config.toml
n_layer = 9
d_model = 512
n_head = 4
n_kv_head = 4
head_dim = 128
d_mlp = 2048
vocab_size = 8192
activation = "relu"
norm = "layernorm"
norm_place = "pre"
norm_eps = 1e-06
positions = "learned"
qk_norm = false
attn_scale = 0.0884
bias = "all"
tie_embeddings = true
parallel_block = false
init = "normal"
init_std_qkv = 0.0156
init_std_o = 0.0156
init_std_up = 0.0156
init_std_down = 0.0
optimizer = "adam_variant"
lr = 0.000704
beta1 = 0.9
beta2 = 0.99
weight_decay = 0.51
lr_head = 0.0051
grad_clip = 0.5
warmup_steps = 310
schedule = "wsd"
decay_fraction = 0.302
decay_shape = "linear"
final_lr_fraction = 0.05
batch_tokens = 131072
seq_len = 2048
doc_mask = false
train_tokens = 760700000
steps = 5804
dataset = "wikipedia_en"
Each number is 128 + 32 x the weight over the matrix's rms, rounded and kept within 0 to 255. Layers, rows and columns count from 0. Numbers have three digits each.

# down: layer 2 MLP down (transposed), 2048x512, rms 0.0268, rows 1218-1317, columns 192-255
# up: layer 2 MLP up, 2048x512, rms 0.0277, rows 1219-1318, columns 192-255
down1218:157098145151027194154149239109133141066113162095135097077161087146161157176065115166145086124138067119128147168090153108153086042087168137145140107101179148101191126118157150049125154149142160
up1219:119131123137125132135117128128137142129126140128127126124123126116111118121126122126134136129128129127133130122124144138113124130124140126145114121125129110135129120119128126121110137128140115
down1219:126128130125127131130130126124129130124127129132127134131128131129126122129125129129130126125128127126130129129131129130127128126128126126125130130125127132132125128128128128131129128129126129
up1220:132129119126120117125100113139143138117152140121125123127113133122127121123129119129140141125113114118122116136131127145129125124114121131135123136122126138136111114145141121127114129124135126
down1220:122128134129136133121138138123122128132131131143123124127122129135124112136137119133126128133114127130136113126121126133116132134139135130136128124140136136132126132124132132121128120117134132
up1221:163174159101175039111146119207138117098209128144092157151096170181132189135141160126049131134119137116170200149066183129122132130090183171154129165086206084118108076083185128128148117149159052
down1221:147111090099077133169123128099100137115212117137049087143144093113159110133092115178111109080135151152170115081162174125133185138116072120102115134124114136022045103114135089115140114148149189
up1222:129125123142135114117116134121129118128135134120121136126123129116142136125114121131121135150127127114133111130136131142142136133117125130140117130130133125127115127134130123130124139124128138
down1222:125128123132133122126130130125126127122131135128122122132124129120129130135135126125123134123124125127136128128124129124121129125129125137132124135124131130125132129131136136127131125119136135
up1223:077110066133135119115132168186202165165253185182213161119162129143175113159099045087105120132139147078132134083113106101198203174119127166211071076099123151113076125028183150080102189133086151
down1223:181131057084189154123075228146162076101161113147151092121253121183142169157106125161061184114089072104170149076093159112128097127175198104122106000147107116108059109088078144041132142082204205
up1224:118122139170120104137137116095068123149146163131082164148155123134188125112142082138055089145130104155037092153071129128178143098149164085161129047154190137159122100083120120163101127145107145
down1224:096128111134124147130126148163112139134129177107148176116098112110117122091113185116132074153099136076134120070130178123151088133120177128121097107110118106151072139103096089160103096113109176
up1225:199131128161193121179052140131120155175104129096076080135075184117115138151168184157042130175191131177165107116159078119098083154115167098145138127150100158101094121126170120173150128088133189
down1225:054150143113101084182242142164140071098139162180109158129148036206114132218119071112150146098082148075053151073105120233191129075137125097088138113103180161087080116135119123112125052134189111
up1226:138119123255049109111121174162132168109154122148199192147145105087099143080147151120126144152094141138170162151118141081108119049119088187133103144146217143151196152132079113112096079144140136
down1226:147105086079144112135118144085079104174060163115125128160144193100062098142107125090077058086153162136142067081123162113175121111180097132120115133139201165120089110164125144134135187109127072
up1227:131141131148124130107122129138124137128137150119129140130116155122137135121124119138141149111129142116138123117118155143126138131124125122136117117116136118137139112117126139131122144134151131
down1227:119127135128115135136130116123132129121114131118121134122119122133127139141140119141115115130139119131116132134125129131141136121140111123123130123132137126131129134116127133115124137118111118
up1228:124140124150135134123130136126143130137133147115112135120130149107140124124126114131114115125127120130136125130120139128138117121142128127139128123127126117147126126127132132112123116124134135
down1228:121126119127128122122127131132135128123125125130133128120122136137130135124119130131120130133124128133129121133133127124127126132127120131129125130131129128128131127125130127127128130129129128
up1229:140136130134135120120138133130128130121138135135114134126125134117140131125133125128123124128114121129129121123125137119135128128122122132138128120129126122129117129122141124122115126133135136
down1229:127126127125124128127126128127129124125128129131129133124128126131129132128126134129125128130129127131125126126129123126131130126126126125121132130126127126123127129129131126129126128128123125
up1230:099148073206155058092141170162130132089129176100072179138068131130155076167140111145204150148220125020092140163088189123175159138111176212163104123118113132117185124173189158128070068132201162
down1230:137149098132112182108168062118093108127138086125103131155154134057158048067102145167086148071158136098121095113148120151109086128100112206097162199080166077106121132096168130152085136090135116
up1231:177143117149177070150087108171142107056133143051139117136071125094146048191146137102193083169110137118160051160110175036105179154147131134094156081120152071194159070175204159176132141134175192
down1231:154156069172157127151116097098156113154237148227088095154085169124137184158081031092140144053139092176099108140130101129095107071107155121152125077123204082209139147177106159073073170065204085
up1232:135197167065073145093086127165209041077194119016187240132101128107132069129135166236098099121061153200149038165126150123179189099090146072156111105124155118125117123148138139160136171145051131
down1232:181163165079183121096029126097177093097159152189120132087107115231156149143147062045172062145088083143044125185059098126171129158167194063114092139132174070114116152118095188170106147112149154
up1233:147183149110164087150162116123091109132165133102165154110121125106070101126083134074158065078094185151068184203080133064107150066061120133180094119148146105109103114133067159195084143188183166
down1233:214175131117118152213177105172093144088116158111175139133141184115113127082173157129134144090193098190099190168054182169148157105110157123197133114149135159100069115121034182135090145097144120
up1234:131119100082090138145159178136180164154143181102112154138139172088093142116130146200146101157147144133178148058129117158118134141131192072157080141125139159062131068058170182111089181064196092
down1234:177174073050116179144076159103157129101155126157174104136148121119123128116118157146071115079069081133180135146057123096076133100121160109129124101126083115186127112165158129086119087183158144
up1235:133123127136118132120122137127117114119129138122129134134120124123137135134112134138127133118129127121142107116119137136140134126131120132130117119128142124139110133133149144127123124119123118
down1235:133144124121115130131120127121123123134134126127131125126125132134134120123128124135123123134134131134123124132133119137117126127135123129142120117115141139138133136118132129122123137119136133
up1236:104092080136095076066147096146095115083096130171142140159028121138082145146136131151183160081112184179062095081114217072153160087146038044129134032109093122102166136177101146162134120101142139
down1236:124135113108212061034082144118105121074086130088103129174153145132132236128127211065144096190021143120122113108083088074102137138115166093131113083118019060041084139145109183080132137172165154
up1237:128132118132128129115114128141142124127144138105147128141109124118133135119119120141119135115130135135129119127118124123133140120125140136122123124116118124144111108123131147126117127133127138
down1237:122123137133121134130137139119125140124125135138127137126127137133128128129126127132123125125127125136141133127131121125137121136132127131129138130128137129128125124128136130124118131117132123
up1238:108102135122168101095162068247140107159118113131136095106124136160183109084085153136178154101224126113109122102127141134116154140097192090118126145108096099134177108116136119176135121059156128
down1238:085128188112088127137102090167137091145134105146182187111107205073121097159119109128121120101170175200158143127112171114122099156133120127144129143122142134105152146164076115047121196178134152
up1239:138125116133126123116130127132131111122137137111123137119120149112129147122115110126122135122131122121127109133120127112136133123127134127133119123125144136143121123138131134125126125127137110
down1239:135125122123121134135138124123123134120122122139127124131122138122127133133126122137126136123122121137137128120134120133129122129126120124131121120134121121134127136125127134126131121122124127
up1240:143163092121034122130147150155120129148158115141138137122143123121061121147047091090084154132136094074035175066084114103166178111113126170171160145036130148117081139119127139055098154110129112
down1240:145104142126107072115139155178116112178117115184144121097093105128152091093110125151081178161115137134081067159154171161110122087127122132058125168124095127095094146081082121138153131109144091
up1241:121142105147130121109116102203138141168136144097146145117130117060085159098173136144073162115150166129179135066115155135140138132121136187255132140144143144148121113079138136118144092105167101
down1241:128141015123152098142161143122136135090122159112160126133120089232118118120102174090136129081130131105128118139082071144112120204112060139117117117118209095154115135154131135111091118157098137
up1242:183153084200123067121129103112200082092208158046099162140148153087092109106052101243121107116135200153129128119097141119196130072118056065142137058147112188144135153199111128091112136158089191
down1242:109150090187095139159082127082209140124080146110145134115137166219156122099133220109083058140129095152159074065114099146105158072129121074121123141098135213225166061080120128121076126160135087
up1243:124129114120135113124133151120121122102137149107139123118115144115135141131125116152128121128129137119116133137124117106136132117135109132120130127123135121124116124115139148128115145144127137
down1243:127124133125131126132132124124124130126125126136131127134129131132128129129124125139128131128129130129131128127125122138128131130123126124129129130127130128130125130123126127130129126126128136
up1244:125132137126145114121112118131127136129135134120142136136125138128133135123134130129109124139152132121132121120129131129129135121134120123139129117124143122134131116122123131122134128129129132
down1244:118134136133131126128126124125132129132122131127136133128126137127129126125136137130134128131125128129136127123129131132126130130133134127130133131123122126134129126130124130129129128128124128
up1245:116123113125128126095108130128148123114134155129132137146123126129136123128133124132130133137149131129119129147116141132121143123132129134128112114116134123125136117125117146116112124128125139
down1245:127127136132124126123122128118124126133129128140125119122132135120136132145137113134120136124125116116130117131137112133130129124127130129135124130129131142123136131137138126125123136119130124
up1246:085135112109091089184071147128178102031170146106188123114137175183116149042157164138112085130127158082229145043122088114126120237106129138101097081135133128166098135169107174062126202129069174
down1246:151112109163115185097205098070133131069202138007079244074106067039037142209143152060121166161165024167159109149099120121122132127152094130094077070159123124185153126130150101199128097180057183
up1247:149128108211048137067118181176129068093084114158131175123129101078116143111158082101244040132083087129075143140137128123145149089146101150166100151144177109148126126116115152085115096151155096
down1247:055163133140188137145106140111100180183190145100105103113177113148098152114122158202067156092140139146171119111112119121143057175129082106127177132121054149130160116166119087141136120138091185
up1248:104142157155173118095058104067166142156144152105120119116128119100175109110168083119107187129133116108115113117156125114138129100171128126148142100132143127140160105068100135161162113110106140
down1248:081099125120182098115160114137086138121117100088130133112164057072124130107107097112133128146125145118131108122117157140143096160132197119138122128117054073168135125121116174133115110123186156
up1249:185138077145137113095123118115131122101183183129076152103137115123129134128091081121117131147137167104110156153109118097123154146122104171168121104113179120129120163085143148147095125144141188
down1249:135097177159073118092116159126113189114135187111072083119185152074120135121102148080204122108084159178117206100104154200170165124123118098062092186106106135199063124125114124177140119194098120
up1250:121142122134111128107116130137131120129142141129143141127119129132117125109120134133129129130138128131136108123132130139110134125112104123132120131120134113144122120132144132109116127128126123
down1250:136134136129121143116129125123120117122123131126130134131131123135136114116115121126120142126134118127116118140137132125131128132118137141122118119122133118126127131134140126129138130118125126
up1251:183095116118169154087165107116060134183135106169045129100081159117112181099101097144193143098151177198126152109116098231138101149131059051093107171115173097144177103148187119136102125129141169
down1251:010123099046124123071142131173105120165033114125144113205071171175105158153190115026153111160151139152160206179156071166129173215171163139106095100123079095027103132163154123163142169111108130
up1252:104182072144071151096003138074118025174142150117073182079076147118098166177114178095164167116111205153164013122130157128098141117107114166146106179142119051142140127041130136129132122123145168
down1252:128118054150175173150087181166095177085161116134094123216185132131158165168104182125169109156123185111152093177166121049108115134108166143092098126101058090224123145164122140163142200089138103
up1253:138135107142128121126140129124138138125141143125135126131110135130114128125119129124114143131104132134129125121121131128131148124126119118137120112112145117135120117119132134112121120136127133
down1253:123130129128123131133121130131129140119131130115132118127139115142124138121133137141127124133131119124128130137135128143126130126127135130130136131123136127133117127123144127133128123138123124
up1254:127180147110132123047117087101138124110144179138131140142127133090159101110129088149102112149160125165143113173060207152177174131133102050122124154083120141205080145138117130077091150122050103
down1254:101120136077122115149092159157111117085127152091126138076058123157130129163083133128160127193099180088098150100093106099107205136147114132142044068108183168186136150110058139115125117161124199
up1255:154091143088153148069093115133100093094163125135055120143177135173112122145098076149131133162126098131108083126127094067146176116119116146069125146107099114110099116119162126108119098085150192
down1255:155131148152121123161134119108093190150138149092168136107031107103079132148148160094122113117157121108100127105141169150123106094134108155139080110125067140145128138072116104101121152148111135
up1256:126117122131134138129129124134132139142137132123143151125122148125119122130132133139126122109118130136130107123105133133132116134132148121139125128137128126113132124137131141124115122120135141
down1256:129129129126128128129138127126132121125127131128130123121128122131127128133135129127128126127128128131124133127125129129127130126128126126133132127128124131125129127129125126131127126127127131
up1257:144107101146164163095121131103128136136131111109156116134127180143182106103098116110185095085154128109118112169101167166166130151123154094080139120107190099107131119185068129126122224136125115
down1257:128158137087125125128126097136117116127126115125108136130127076091089151141159136145094153154126136146142139102122118129127156140136089129147115111110077100158125126107142135123137074126134105
up1258:139105136150116144142000140075205125058147107090081156097087137131162124157140184103101170111155121047169055126134151130162152089161142153203149087125200119146108108087139126115139139153110095
down1258:102116120055194080143216135161075142172177133180137146068153132160112084107112121173194061089107105157089171121083152118117191130132092167158128096127074177105130124225062131142137104098150136
up1259:127130120139140107123131151141148138130149143091121126127129136130142104138133133119131132127126122134109122128107159140136137129120136133131112129126122108148124111124128131137115125125126139
down1259:137112107119117142136134125121131131126125143126138126144118127137133103131133140120119148143125131132151130121123125130131128118135122118133141117125125131122128110134126135130135139109127134
up1260:142145115138158118124129135111142127118153155095115128116111138134126127120119139134119134107130119131138146125125129125136141126123149110145121125097148125135148122128121144121093132136146134
down1260:135129116129124110135149131129127126140122124133149121124119111136124151145120112137121129117110147129125147097116115141134114129129133125137122124132113128131121136116121125125123105126137116
up1261:198164143132149127168151198181096113179188148071041129129088133142146139115123107162146075125070161203075139114092068193140124068170081053094103120145189146122164107145160137207120144116170099
down1261:156141098104122137069116137151134116143109112105110178164158103173177079050145201140131142117075136095141142113186178159136071095110093131122123128111122084128094149130165195089107112128162083
up1262:092138113099146140093126168169142155170175143055090183121141164106184123140110100129120093111149170129120114139085130149102169209106185105119154095151236128121214123194106138158118166195090155
down1262:121185106098145117118166138175139126163137137136076115175124090132144093128112144144144115165117100139108138112107100118131129151151136128092088097088116093114120121136112128138135067172126073
up1263:214135109143198089166155166035118101006145146101166126126114255088196041146061202147178145124105157183104198160016131163119142156084152067109094146175130100087106129130091202203080143173101104
down1263:090122116228123179172066127069122116053133115062140169182139195131043098118105109161080112120137117061129153081034159113146123187173128151152155050094134129044147123064125107048123143067050141
up1264:197125102165152102063126158145141067113131189151106160094101179124180165124123106096154139105092140127096132132043163146129143157144123089139111035076195156130125100187081155134131204142098161
down1264:136110175112135137133192135140082182150138109146126138134222090162132140110113088135133165074108136156090139118145094176077142126102134126137132133086118106123104115102115126142151136154100104
up1265:173132161171151137033108145104127122133112119065139142123149161114108114056120092131166176106122128109132126163124137110104153057128154145177127113129119084138061110158152148146099107173131140
down1265:129100144187099101150140090123180099163137162128068143150128098090053072148123135146135107172119083113143127091106133189087127084136121199128136108147147144170110116096129107080138155096176139
up1266:107150179103148116122166096022089120128167110195117134139070121104082141104109075072157007100201183140015135152129105144115146089159115220073161128111217165142110152149149137085127200160192088
down1266:183103136147137181060144200014057118078093124100194151141105164102154160069104169069092135089149112095130082110100118128152084118137069203091156151170182189119090134165253118131154181158060202
up1267:138134097132110104110119146116149112120157151116123150122132153130130113113134106145123143131125104135124128133118149107132139135113114131140100142105138123158113109143147143126109118144134144
down1267:134110130141121146142126134135127136129132137113132127113127117140130124131139148140117122127111134146136115135134127130122129137131134134101137144133118116145127120128126128144131131116142133
up1268:168126143106146141155114120128087101095103117157092127136117155121102107140142113152101142149189164060088123140139110111179110211156123155115103162115135153099163050186219139116129189094153083
down1268:091140128126136110136171128132105170185088133118088154110158093120134122121151136103164146138090130134096096114119170143119138021177084114103093166110149167149066107159108132116149096171113122
up1269:195158077061152155114065226111116180154088141147096064149027159040105178056153130130113215152122179190170143148094130069097174111122090131173117188152141104095127083050109127141081120196143144
down1269:134076103168102141129105104030162188060153139118118150202160105172176084161140105120147113125096138083156156139116156112128196114148145098158136119134081144149112169174081099090128091109110057
up1270:141143152100123139101137111083097087101096193116140138124159084131069116159175042093062128149183164131157122140090182093099180135122125096172101128136123140180104110146152147056097153128135101
down1270:130120103126112218131095137189154113190112076160100095173140169190184187134138048210081145101103192166162135124149151111086061114139165153061186106150169146050181143156082153086146166160104138
up1271:175085091169042117106075210113120182047069110119143101115090113145101143167135116155087098170140169145122136167112132038120199072104129160235153079126102102196107140071145138142093200202113114
down1271:113132145130121154102095155126063142141128114151148194095134135172109251172145039162081147090151113146142143078115159143125150181097170116081103161092108189140109112073121149144136094096141106
up1272:121128110130129116111119122120131124133131147136145124135116127126134131121113127135119127119143130116128128131130141140138136130115126142125128126127143116153120134130130129120128132122135135
down1272:131125135130126130125127130127125132124122125132130126118132130130133127125123130127130130125128124130128126132127131129124130132126130129124125118127125127132125129132131126131132124132128130
up1273:184107091190151090134166148058147110063147148127115109137130140166137093175048152141141121143136148059125093128130141075120149172140175119135095080075090092132167096113105153075118106135167154
down1273:139130115119132117140131151156194137117176153139045031058124190173130118117102135168083099140086136090107142136177106105156139203127073119140116134109099118136058124124085125181126156109114085
up1274:107137151121127118135147086148138103101117136144141098125158158151161094109163092217158185120153100083116115122111135176153122144127149131123156195109142094119104158116120138104139196108136121
down1274:115128135036196167074120162105143133104086127157122146142123115118141133220109111100116139133136154122173177073043114160148150158103108114115107070155129108161089148131145124118106119129170124
up1275:128113091103147088153162174091157172154103112142148138083087177118111101118054132211184174115094213148142167134029146125142158124117151153124171034181069121100125152116150153160104139148023147
down1275:095147172110086154137060114101062094088092110180166232082137122144062202105068097068031107128131078151190125211024253088059086146137145096127044137112039107118049138192049169131101091175201152
up1276:133140085130111105046145122127145093082176180064111162158098102089168057149127062139084146105149138095156086127132212097183127132120167141099095091094106101207079117189192147103096119179215163
down1276:091119107091090146036124146121147108127120092180117107158178123197090145204192181169128126171097108097180137160099069102121132199082125077119114063115136136090134065159121185103034158084100174
up1277:098132117123100093075143173173113089165128148150127171135139104128075134087065131155140135151144108087164150149134117170084121133122160138125107191125129077185122149094183147133109102051183093
down1277:114141104187145071149099117113165127122086128169155242151110154132086087110103054116120112128113170158148160129096149170120115129127122128137118108113142149154127133179167117115154167101111100
up1278:130130125133134119132123119140115113131128135119120133132113136122110132134116127135127122130133135115125132131125133131136129125128133127127125127121140119141137128127139129124111132135121143
down1278:127121120141116139124116124122128122122124122135124125132137132126135129135133133130126119127124132130134119130135130126125137138127124122133130132130134136139125120116127122125123127123133123
up1279:133139133142117115117117133116133134112136139131122140133120132120126136135128111122144125135126126115112122123117139120127126133107126135133106120124133124136115124131138149122124132130133137
down1279:126128128127130124130139125133135129126134127133126128122130117137126128128128130127125123129130129131133131134119134123125133125130124126137130128131133129131133127129124127127130129122128130
up1280:112114119117134108104132140111117147151188122144069147116115108121119082136081150118113103109099138178040141164112137133130163129125143085102136105168148103080147118154154145144109162132107113
down1280:174188189140150140126150116151142129145133121091163123178113113099134118113112153092121142141096101151105163154159123111122110170117123037085109130096193070125135122134146178154089158081162130
up1281:116145140136202048068089041167068131113130115146147113119101182143144149169080136109050087123155146115161148178139130159142155096094145100099124157086159189149102083126156109130175072193177196
down1281:164147174190137074150130105168098139196098104179142211118059157097048059067216139098084210145141206226101154173131092158116138120157060170129144164212090157036202126139134128122109105078170084
up1282:141143116124105134114120143124137123116136141135130138111122153118132142138134118118131139123141121129119122119128134127127121121134142130117107139125141143136139131103133129123133127144130120
down1282:123122135128120140123118124136119138129136119124121122114122127138131136134122131136129118128134124125123129131132140133122125134136131119117131141132118134127136123135131124124131128125132123
up1283:129099128147118133112119127111123122128140149118135158135126147135144110123112114136139129129124130100101134133099130131136139130123129114117106103134127120137117131117140155143112111133127146
down1283:130138116131127123130133130134129114127124124124121148108132140116129123131119138108113125138144131122142121100130130135125131125124123134139120121121126122130107140111122117113140137129125116
up1284:139127119146126138121121144123136129109134129125133123125134130122127119125127107125137136120129135122132118121114144129126130125128125155136120122128139121130139129125134139117118140142138144
down1284:132128125130129128128126126129126125125128130125125129125130130130132131132125128129131128128130124121132128128124130134127132131126130130134128125129132128132133125126130126130131126128127130
up1285:235156087159091133143120170084255057035193140128157112132133141078119112112125146075172082024124198158131048131150110185154210157085112130129079091115088116183181080026121148093113081150015221
down1285:229167157198141123170100105063128108153124170171067063080181105129162049123046215102143109161014118082167109131193110174146114124152077119100111117092034185130102109171221092062127160151094021
up1286:067155116104119087142080157134117100100102146106135098168080138094130137071114114138114079132150134078138108150154079133138144101124110203138140152132126101149095149097183140132116148111082085
down1286:133111131110150163067125133134148143147104126164111089046205152166140141151118067091169142168136184162095097132115128138099120101128141110170158113122073117172101132181124148120137097115100149
up1287:143161132125105144085073196230140119188173103129188150124096126167234151088151160144048132148096088143141089182149106182168107124092170042181128156137196125160150099112105143126109101068108125
down1287:145153124143112171045114042103088059091132105110188101059126034096172118080136092156082115124020034131059037140227089200154054108105045111195115095117102091209071122173177130093086102133098143
up1288:103088100184110096127165071117178107142247152095146191123171155144133201117080111132170106115103109128129135103118107165097164163123120133128087066089123112205177111154137125085122128134058174
down1288:194154206103186111212145119057188097138115138116065188161104191136141145188139123165203192108125149182111068106092149153121161139124117112179141136172087111135106105135158133156115128053154097
up1289:176196086132105144115066143155122099018074160135070077099138130107155158105193152170162048151187181157131149157130196130142146234093026180127159170079087028188212111050167114172133220111235183
down1289:129147161127114166121137130127127192160101119136138142169180145128073145170126135112146127000130081078095179119175109144074155098133147112144100157115083142096109109189060145073108150111125122
up1290:086150115152115122105076112122124117210132102165127112161049130154072164156161083161126178130163147131124107153118230140118145109114055158191103116124226068135138090146064150159103148103088107
down1290:132149113148148155127173105129114105102152145081083102116125075094145081093117148121084110098054173159160076142071202103159124155137098120125137087141103126130181113117134091181148149067126121
up1291:129141123119126119122110128124114126137128143122122142140118139118137138119134142140131142128116129113119113134122140143146136124117130124129112142140132122131134121119115151121123130126127132
down1291:123131132134117134128135120124131136129123113137137121135122142128133120131123132133141135139114131120119128132125125115132126134134121117117131130126112132128120130114125120122136132139130133
up1292:133145133080103153126133158195183139105125128052172161137172149143187144148095091149116095108102168127171137211105162117088131099160139080151123038086236175165144139115147143131119213119100143
down1292:090149129083124127160138186196182138139186166134116175090104066128109171200147090148199078143055126127117050110112164120144095141124143084091123177149167138127105136103157117203098108125106095
up1293:180114139095107127168127168097107203098140162000130115103130119079145106094134067141095164063107137054201189077142148169112096141104103133159118163117148159112120126137104145117129065155047081
down1293:118116122083162150001152105098125088083191142160099095164186088153179142180086169231111128174092082077026114152183156184120142192095089074160118141137190179196190135209125182155123119099226135
up1294:181139134082099137138118179178170178180143140105164135101191114120116113185083101146087185173136130168104174018117091163144114159082107139149062098129077133097071146077096147139131168121138145
down1294:098156170091147090127135183114162168095101130111119072137111086089111137151205122165109131128130135096124117098168110172161057136094129187122148101149087145092088133171144151100086104161103135
up1295:176144124115153163099123155140136133078159117062170166124061153075137151114153176082144155117096150140158118135066148138132151093113135086187128136173118105173122123170146162098117122118144162
down1295:080133098146137106114167100123057148045139171112120126162150110097043186193173123112117099124108083143117117093192152108163091154135142086118129131117134199119143139127133098125099120161127091
up1296:186159097099159147146161191105171142079143168076068147114114117080122124146122152135165147123080180124150142146003106170136178152111140095114101097138107086111162168121186136119135174112160149
down1296:174122135120138099151127178144115153103166108130125139136151136134097115163085114148147135136107099076088140091137125185126060158133063096102148142049217168086068144179154133185127145118168000
up1297:141137128142111121126110138104133109129134139116136139132112149105136111130124133136148125139136135133127134116113132140126136106135130127124111141116121112145116123107131141123140131139124132
down1297:129128124123127126120133116114129120131129135146137135120130109141131124121132143148125133133128131113130118142126123141130138137125116132123131140116121137123133126142121118121134135138125127
up1298:114141126193155065078040052112153143108212136110108156097090134115088098125028092088130122126151153025134119172143131113116148129145068101088108146122183151191142117131193138106143195178153075
down1298:141130127130135068163113171093102128058165129187143076130208085133130105146136066107119121158124111079158106197104046138128104150110049146140095086101075059132150104187159115090147155163102008
up1299:129142109137133141155183106119117124134130136031151137124099064121091131131139141175075168179172164116152153079166100143132130139104153127214125126040110140108114131063132151079121086061140058
down1299:120145013190142111098128135134174095083156158146147130082153072142067106125134121118187106103110124099124053135047134082105185176100054119108145119174222097159113151195178115106137098133073167
up1300:131131131124124113132138124130135131137127136117127139120130129133143114128135135135137145128128111130126114107105123129135128120132129129144139127120129120131112128131120128129120135139134123
down1300:129123128126123133130131129125129132123125125123127127127127122120124123134126127134131125134121122124130124130130129129132130125131121128130131130129128129124127129127133126124135131127125131
up1301:102147100140103170119070181118164089146152133151184133126148132171144203150067122201182139114145151068164153176131154120095131131124147133149120078112145140195119136137131127094144133101074139
down1301:136117126192109144137206124183117103130145141132131127111161155153137130082150060163139156096078121122082132164045136136123137116061120122070123143113181084164141126151097158144098178137168150
up1302:137139116144135121121122129123128113121136138106150135128128141127117123137111138137121135111140128121147119111096130122128133132121128141133123118133136126141125108140120130122128141117122135
down1302:136131126131121141124136132125137129122135126126132123140123128130118129129131136126131125133135134143130132120124133122131126127130127136129127135135122130137128126121127127125127124117128122
up1303:148140084230111133048077057094130019058232157075118196143119146118103128215094205144099176048209095059179180058101184031108119144115108195187096112098189061071165100056110178030110125122147095
down1303:158108129203188215058171075079050098023058154102134129102179060094196107107137107190124121114181131143109165070086228154155028171078063163174133120103212078062193133127055138199100148221187052
up1304:138113113169129083130118122078141134098138154151128173122076165134139142153109172110111124102096162112166150073089167131149116142105136135150113118145130115127117130108142127108080142095187105
down1304:177119149184091153071054123073171148134095154119123144128118165130132119049157112159081135166130140165137128199185115030131113125071099127043096134131171093173120142144122133117110129131103172
up1305:134167107148112109061126139140148105195132180188124100144070107140121130122128104117094115188141126163098132179136144129103152139122069195101119161142124134144097096111176136144119111129127151
down1305:143150120080139169155128131150140095128127156119117134106128084120114162140152138112149094126102097098120144111139109136162136143125114093133074149163144146120148110116128083148141082135151098
up1306:158143100122154112119148134142141110126134135125126139125130128124124103120124133134136118133145146120113142154113138143129135138121130129136115121121141128149113110131137137118115126109138143
down1306:115126109127128137144139125144131115126119122144117134130131122123120115136134123144143147127116123118134138123114132116139135117121129130129135121143130121134138139131136124128128143122125126
up1307:143142103130129125122136125132149105100136130124141131129109131130132117124137140132125121137155136147116100123131142134137155123118104116134124121115119124126127118121123137131118114123138128
down1307:131122117128130126136132123122125124123125124119126133128121135120120131128124132129135126135126119126118121130132135132123128123127129120135129120129130136131132128131130122131131127127131133
up1308:117127117123127107101131154122149139112141138110117148114128146124123101142109105154134153109120140133114121134102138108145138115118122118152102110129130093157136107149132142126096122147110147
down1308:134120139147123126098136116132137138112142125137108096132107128112113132136115123124125134127106130149107143121126144137118136134125133138130148114137129136168133119140110139141128120103121138
up1309:147131063181116089102108165045165187096158172076130088178086134105123118173131124174071103114112150108130168153125167118101091175122089154195126084105116099139066117122215155182094180160138173
down1309:111138074120097152106080124119130136165119072146157097181116123105148124139136135162108137097130146117124134120135117135150091137102120149089142144122148099117136106123147131132127155139125132
up1310:115149086073211000091113094075190147171149176206175152115138133113203103180099186082130156180215240071080095177125185044149214024127129151083120130124161170152054125091113138211116089179132154
down1310:135160152107122162132074181023125108060035102102153070148178088167184038081168054043042117158011166151104216140038089129109133203140072053212139113084122054163146116137073120117135154148128145
up1311:137093100112162127084116079084178073114144142143121145120096188177145146159121143133131129121137153091140120135123128041104152151134095154129123081128152115056117089123131128095119154112171105
down1311:132107121059151110158190146150167148174159111117134104142186100102106108143121148106161124174130081164082138118126174169123161088156146094133109111102139116122109134147129162155129136166134117
up1312:062127160191117144118058115133169150091097137076113154153142213133106091170098158172170108144110096184147131074110084089171131129109173120128144130086105144139105154130118167118123077199102163
down1312:201149109111143180142134110110146126145058159151117077169200168145172061110092177116156113145157150181120170108109096158148101125118119154222077064125105140166114158140113166105093158111152147
up1313:136133108126127115123126151140126092126144156119130140128128137133123122126110146128147127133138149130134117114088136103138148138127124124125109111124126130146139104120144144132107144147128130
down1313:147131150122121149152131146119114130122108132135139120118140136131127117115131141127124104139134133136142133117123114141160130133132113122105141130135127110137144129129140131103135135131140141
up1314:194098105116178110140129133149175135030159138047125095127078198120092063158153107183132145081222158150152121150106097129104166150169172089219144091094136043201200115179087162204089095112127160
down1314:156152064142155132064081190184197198056143148107003119126158070231149139166157153104077067055182128120061080254116246143184170199084145140104095071185138160154129143145109132212134103076255204
up1315:148116198217133160121136119119191183143115158096089104131082120142155150023105077193078194122175072187066158093141143129151071126128067080154135117131129130179148135143183161183108124095091114
down1315:078128087105190130058107128148172067194125142125127134152180113143134169129169084056138109095085127132109105102118072074127146138115163122088094089124140143101080164160070120055138143086090146
up1316:152145105155080011118155090200133072151116167114085114101159115081186112130136068134096207138138121136101127122134180113168153068141106203162127153089103128091128122114187143152144083109102169
down1316:149116124149083148153137094187158098158091112122111111051141144084088090100106043140168171117149160193168086090082172220103151120135137170155082156175127119127098141168149122174135114124119118
up1317:105097130110184169120087145086183116108179155122180116143120157133119085095134185212189102087087175098079151129097175075137112163124109082095148105118135140158165150126173153107106168153215140
down1317:144134105127206114214182150125124104114125128177094068153142176191096051079164184143134078077040083161105141094078147197090084114145079149139132045097130120164106131106148183153137158109183130
up1318:135121120132125131127121121122139126123143132120114134129127129123134124120132134135142126127138122141114131131134137136135138121121134124124138135122133127127121117127134134129126133121142142